{"n_head": 1, "d_mlp": 192, "rope_base": 10000.0, "beta1": 0.95, "schedule": "wsd", "batch_tokens": 32768}
Each number is 50 + 10 x the weight over the matrix's rms, rounded and kept within 0 to 99. Layers, rows and columns count from 0.

# v: layer 22 attention value, 64x64, rms 0.185, rows 36-63, columns 0-31
# o: layer 22 attention output (transposed), 64x64, rms 0.189, rows 36-63, columns 0-31
# gate: layer 22 MLP gate, 192x64, rms 0.233, rows 0-12, columns 0-31
# up: layer 22 MLP up, 192x64, rms 0.238, rows 0-11, columns 0-31
# down: layer 22 MLP down (transposed), 192x64, rms 0.229, rows 0-11, columns 0-31
v36:43 52 66 58 56 34 37 61 52 39 44 50 53 48 62 48 47 46 64 62 54 56 54 32 37 41 28 45 31 55 58 23
o36:48 47 46 32 40 62 59 55 58 65 53 51 61 51 55 38 57 46 62 76 57 48 51 65 36 43 51 50 37 42 60 71
v37:45 51 75 43 49 57 68 53 59 43 33 55 57 48 40 47 51 61 38 48 61 49 45 48 28 60 54 48 55 54 45 54
o37:41 63 50 38 51 71 50 42 49 31 52 33 45 43 50 58 47 42 54 56 45 25 54 64 50 53 57 44 63 58 56 35
v38:51 44 40 44 51 43 49 68 42 56 52 39 41 56 59 59 39 55 42 55 48 32 54 37 53 56 61 62 50 41 29 66
o38:61 57 54 33 49 39 54 35 67 59 40 25 57 39 36 58 51 40 58 72 54 67 49 61 51 41 59 60 49 54 67 50
v39:32 66 36 63 71 47 37 44 40 56 60 61 41 51 40 59 69 40 68 46 43 51 42 58 46 54 55 58 49 48 55 66
o39:68 34 44 28 25 49 54 59 54 43 51 74 44 49 44 61 48 47 42 27 45 31 66 44 35 38 39 62 52 50 35 44
v40:47 54 49 43 61 49 46 45 43 49 44 36 38 47 52 39 59 50 37 65 33 60 42 59 44 45 39 57 63 58 56 44
o40:58 46 50 58 48 41 42 49 49 62 51 37 52 50 38 60 46 46 43 62 38 53 55 66 57 71 50 49 51 36 42 52
v41:34 42 56 55 49 56 57 42 34 42 44 53 47 50 46 43 55 63 44 53 44 53 45 61 43 53 35 33 51 47 45 62
o41:56 54 51 68 52 44 62 36 71 47 56 45 60 54 64 46 47 52 43 35 50 40 58 61 46 65 43 63 56 48 49 52
v42:48 41 49 39 49 41 66 32 56 59 55 36 36 53 41 51 29 45 42 48 58 38 50 47 29 38 27 49 65 52 47 46
o42:52 53 34 46 54 45 31 34 35 39 52 43 59 57 52 54 58 58 51 53 52 48 40 52 51 51 43 51 49 61 70 50
v43:41 44 50 49 41 46 67 39 64 59 48 42 55 48 45 31 56 39 49 65 41 46 37 61 38 45 52 58 52 32 47 59
o43:55 35 51 47 33 35 44 42 49 36 45 49 43 60 55 48 58 59 49 47 41 52 37 40 43 50 56 46 44 56 49 59
v44:39 45 53 58 31 69 57 55 56 60 44 59 69 56 54 48 46 48 59 53 46 33 56 56 46 65 50 45 50 47 42 69
o44:52 55 53 56 51 46 77 41 70 36 60 46 61 58 54 55 35 43 49 35 39 49 49 58 53 55 65 48 40 69 50 62
v45:48 42 57 49 62 68 43 55 47 43 51 41 70 42 54 57 48 52 42 46 32 43 56 62 47 45 46 57 56 51 53 69
o45:39 55 45 42 35 53 65 31 55 65 44 52 40 62 50 46 30 43 51 57 47 63 48 53 64 40 39 52 61 36 37 46
v46:56 54 61 54 43 35 28 63 35 50 49 58 57 49 44 49 61 63 49 53 65 52 50 40 46 59 45 60 60 42 46 40
o46:52 57 73 59 57 48 53 56 45 46 46 71 47 35 45 47 51 36 42 73 52 54 52 47 31 65 60 43 48 42 45 27
v47:63 35 32 40 60 56 34 36 47 49 52 61 52 61 29 48 51 72 40 63 33 49 49 79 39 57 42 53 57 58 40 67
o47:66 41 52 44 68 55 42 37 51 47 50 70 62 50 42 37 24 37 45 58 49 29 48 59 51 46 48 61 54 33 39 59
v48:49 55 56 43 55 42 47 47 64 51 36 46 37 56 43 69 41 50 66 40 65 51 62 45 55 40 46 55 44 60 57 48
o48:47 50 44 44 56 48 44 51 35 50 50 70 36 53 54 59 59 46 54 59 58 37 61 46 54 37 39 56 38 48 64 69
v49:48 49 54 54 40 71 52 45 55 52 60 45 48 53 48 49 45 60 52 34 39 50 42 40 56 38 41 52 45 45 34 59
o49:43 62 41 55 38 56 43 48 55 43 59 41 49 40 49 50 54 51 47 29 48 64 43 56 45 24 53 72 48 41 49 48
v50:65 46 41 40 54 60 32 55 58 57 51 38 49 55 49 38 52 49 31 64 41 42 58 54 37 44 48 47 59 50 49 37
o50:56 38 52 34 50 50 33 57 38 41 61 50 53 47 45 50 46 64 51 65 47 50 39 58 59 42 63 55 59 44 47 53
v51:55 36 43 39 54 52 30 50 52 56 46 65 44 61 42 61 52 41 36 58 43 65 48 39 38 57 43 63 55 59 53 46
o51:50 44 44 29 53 50 55 35 54 55 45 44 50 45 49 66 48 40 53 44 52 43 54 52 61 50 62 47 39 46 63 63
v52:36 69 34 59 38 46 51 63 42 58 59 46 42 61 56 43 56 41 47 48 51 39 54 49 73 52 57 38 35 57 38 47
o52:54 35 60 45 43 74 45 62 70 32 45 48 52 42 51 54 46 45 45 55 45 54 45 50 50 50 58 47 54 57 65 43
v53:51 35 47 51 43 59 53 43 39 54 59 62 51 45 42 43 44 64 48 48 38 55 45 56 60 51 41 36 45 42 53 66
o53:57 55 47 63 38 39 59 37 50 54 64 36 44 57 57 34 35 61 38 31 48 44 52 57 50 46 47 48 47 55 42 55
v54:52 44 26 49 46 46 48 40 53 47 51 33 46 31 52 35 66 45 52 56 31 46 53 64 56 48 66 40 45 49 53 57
o54:52 39 59 57 47 53 50 40 52 68 42 51 53 60 44 30 41 71 52 38 45 58 41 26 44 50 57 57 44 32 54 48
v55:44 56 36 41 45 45 60 50 50 51 69 70 58 66 54 51 41 48 53 44 52 40 58 52 62 56 59 70 53 54 36 54
o55:65 47 61 35 53 58 57 46 52 38 46 50 44 55 42 67 41 40 67 55 46 48 57 37 53 45 56 57 50 61 54 39
v56:44 51 48 46 58 34 46 44 50 58 56 41 34 47 63 37 41 61 74 51 41 52 47 41 49 54 39 33 56 56 62 49
o56:69 44 46 33 49 43 37 63 41 71 75 46 64 41 41 45 53 59 43 52 46 44 66 39 46 52 56 73 39 49 52 66
v57:48 48 62 69 49 55 39 39 68 36 40 58 61 42 36 50 65 59 48 55 50 57 44 46 28 52 60 52 34 41 48 54
o57:55 53 55 88 60 56 58 48 55 67 41 54 59 49 59 50 48 52 51 38 55 24 41 48 38 39 54 41 46 38 42 38
v58:58 46 36 60 58 49 47 52 63 54 50 43 40 29 51 31 73 65 49 62 57 59 44 66 54 64 44 33 54 53 55 44
o58:54 41 57 60 40 44 26 49 51 52 52 62 50 45 41 27 52 37 22 45 68 39 44 71 54 70 52 53 60 60 41 38
v59:52 61 66 40 60 52 48 59 63 55 32 49 53 54 49 42 30 57 40 52 55 56 44 49 56 63 51 55 62 53 42 59
o59:27 64 55 55 62 44 44 33 60 50 57 65 50 55 50 62 44 45 48 77 33 58 47 57 48 67 36 47 54 66 35 56
v60:57 58 43 43 40 43 56 48 56 59 62 38 33 51 51 55 44 36 53 36 70 52 51 22 63 32 41 40 52 57 57 36
o60:40 51 20 36 54 55 35 38 45 64 45 52 59 54 50 54 54 50 37 50 42 59 43 31 51 50 46 35 34 63 57 38
v61:52 46 60 35 48 44 50 55 54 52 41 62 52 71 48 76 35 55 56 51 63 38 51 52 45 34 36 63 45 47 42 48
o61:54 62 47 40 60 45 53 65 36 57 52 44 48 54 54 62 60 37 56 66 50 59 52 64 48 40 35 60 34 47 51 50
v62:32 57 38 62 50 41 52 48 38 44 70 33 36 48 48 49 51 55 64 42 64 44 52 41 57 57 60 39 58 44 49 70
o62:70 42 45 49 40 60 51 46 61 42 67 44 48 59 49 48 36 44 37 43 42 36 43 46 25 58 45 29 69 63 57 58
v63:25 39 67 54 48 26 54 45 50 45 45 66 67 60 53 61 56 48 64 37 48 60 56 50 42 52 35 59 47 41 53 58
o63:46 59 46 45 53 46 58 52 58 58 50 70 50 38 54 59 46 36 60 33 43 35 50 55 44 52 42 49 39 53 48 71
gate0:53 38 63 37 52 58 62 70 62 41 51 43 46 62 46 42 53 46 20 54 68 62 67 35 39 38 49 42 42 38 48 26
up0:38 38 33 49 44 55 47 34 39 40 70 42 46 40 62 53 54 63 54 57 50 65 61 43 45 50 29 54 41 41 55 49
down0:58 51 46 39 41 53 60 42 50 43 54 66 59 64 61 55 36 42 46 81 43 45 50 53 53 41 56 64 51 37 38 54
gate1:47 64 44 44 48 58 51 18 60 34 60 44 49 44 45 52 71 58 60 66 37 56 62 43 48 70 60 51 59 45 55 34
up1:33 44 57 55 46 39 40 56 46 37 44 56 43 46 56 49 49 50 49 45 47 73 43 45 59 50 56 59 49 57 45 46
down1:46 51 55 43 49 40 53 28 55 56 72 55 45 53 50 49 58 32 49 56 57 58 41 61 59 56 58 48 39 33 51 34
gate2:57 51 45 40 50 49 74 47 61 46 62 55 48 58 58 30 58 64 43 48 41 41 53 60 53 32 61 59 66 67 60 47
up2:50 64 52 57 44 41 69 48 41 48 54 52 61 68 38 51 64 43 47 38 42 56 37 70 74 46 63 45 47 47 48 56
down2:51 58 49 78 49 56 55 56 54 55 58 68 53 49 15 45 43 50 46 49 42 41 50 63 42 62 39 52 60 50 51 43
gate3:43 62 34 69 53 37 43 44 39 55 44 56 54 31 39 55 47 59 58 35 52 48 48 42 50 52 57 52 46 44 35 48
up3:50 37 59 54 34 62 51 46 59 37 45 51 53 43 61 52 47 40 59 51 44 46 47 59 36 51 48 44 69 64 66 59
down3:48 50 57 25 46 40 57 39 50 56 58 47 54 55 52 54 51 61 58 47 61 50 38 49 46 41 58 46 58 57 33 48
gate4:61 48 52 54 45 55 48 52 35 44 47 64 42 46 46 51 34 72 38 47 61 69 36 38 33 65 49 44 41 52 57 66
up4:52 44 58 29 46 57 39 54 26 61 52 50 49 47 45 70 45 53 33 65 51 62 46 52 57 52 48 66 41 55 53 70
down4:56 61 43 39 52 50 45 46 49 62 56 71 60 57 53 40 39 64 44 25 37 62 58 65 32 41 53 32 27 53 46 39
gate5:54 58 58 50 50 61 50 58 55 36 43 54 47 40 40 66 47 40 44 36 45 51 44 57 66 52 68 27 57 46 39 51
up5:58 48 36 46 53 40 39 52 50 46 47 34 54 43 47 53 34 52 63 38 62 40 48 54 46 42 52 56 49 46 60 61
down5:42 56 57 48 30 51 48 52 53 50 44 51 54 45 43 46 49 53 39 33 51 58 39 58 53 78 44 47 60 58 38 50
gate6:30 50 40 46 50 52 50 63 51 65 60 59 45 68 51 50 36 52 58 68 55 71 50 43 61 52 50 46 62 54 57 44
up6:51 61 41 51 43 41 41 39 46 38 50 56 44 48 70 61 49 49 46 46 57 50 39 50 57 36 45 67 51 30 45 38
down6:42 61 45 25 22 43 71 42 71 51 37 50 54 51 47 56 56 45 67 81 54 33 53 46 40 59 41 53 41 59 38 42
gate7:37 50 43 55 50 51 58 43 46 37 43 46 59 49 67 46 54 46 58 46 66 37 48 48 32 39 55 48 59 52 55 48
up7:47 63 49 52 63 54 41 36 52 59 47 50 53 41 50 63 60 20 49 61 42 58 43 41 43 47 56 63 60 59 39 39
down7:51 29 49 46 58 36 53 54 51 41 54 54 61 59 41 53 62 59 44 73 55 45 46 63 45 47 66 42 50 40 55 55
gate8:48 61 37 52 82 33 55 39 33 54 55 81 54 49 44 52 20 40 52 48 41 56 44 41 59 28 43 52 51 43 51 54
up8:32 44 48 32 66 25 33 67 35 50 71 57 63 43 44 49 48 35 62 58 63 54 55 53 68 64 45 41 53 67 74 62
down8:57 49 47 76 56 43 58 45 51 61 40 19 56 47 50 50 55 38 60 52 40 55 38 64 54 53 45 60 55 69 45 55
gate9:51 44 70 48 53 37 53 41 48 46 39 45 47 44 58 65 23 54 58 55 46 48 46 32 46 66 41 47 55 39 70 73
up9:41 53 65 61 55 50 54 52 61 54 53 44 40 51 41 54 53 63 52 54 52 49 33 53 54 46 65 58 43 44 56 46
down9:40 58 48 67 49 65 68 73 58 47 54 57 48 56 49 42 45 48 43 37 60 55 60 57 45 42 34 74 62 42 46 54
gate10:54 47 46 58 48 51 57 57 51 43 52 57 54 53 66 39 43 57 57 49 50 68 43 57 59 47 55 39 54 62 29 52
up10:57 60 44 31 36 55 48 51 40 49 45 46 50 41 54 60 57 53 54 56 42 24 53 50 37 47 57 47 50 45 58 52
down10:44 48 47 83 40 39 56 46 53 51 55 56 60 49 48 46 37 48 54 57 59 56 45 52 50 64 49 35 58 63 36 55
gate11:43 69 24 50 41 54 46 44 50 57 50 63 44 58 53 65 50 56 57 52 59 47 52 54 33 45 74 55 42 49 51 48
up11:47 52 41 42 39 32 50 37 57 27 54 57 63 50 60 46 38 53 47 44 66 45 59 69 52 37 55 35 53 45 40 46
down11:46 45 70 69 45 50 40 38 56 50 43 48 41 53 40 54 67 55 43 41 55 45 43 51 49 42 24 60 57 60 48 65
gate12:47 49 61 47 52 59 47 61 62 42 57 65 51 53 57 54 35 64 50 50 67 48 54 40 69 66 57 54 43 40 61 56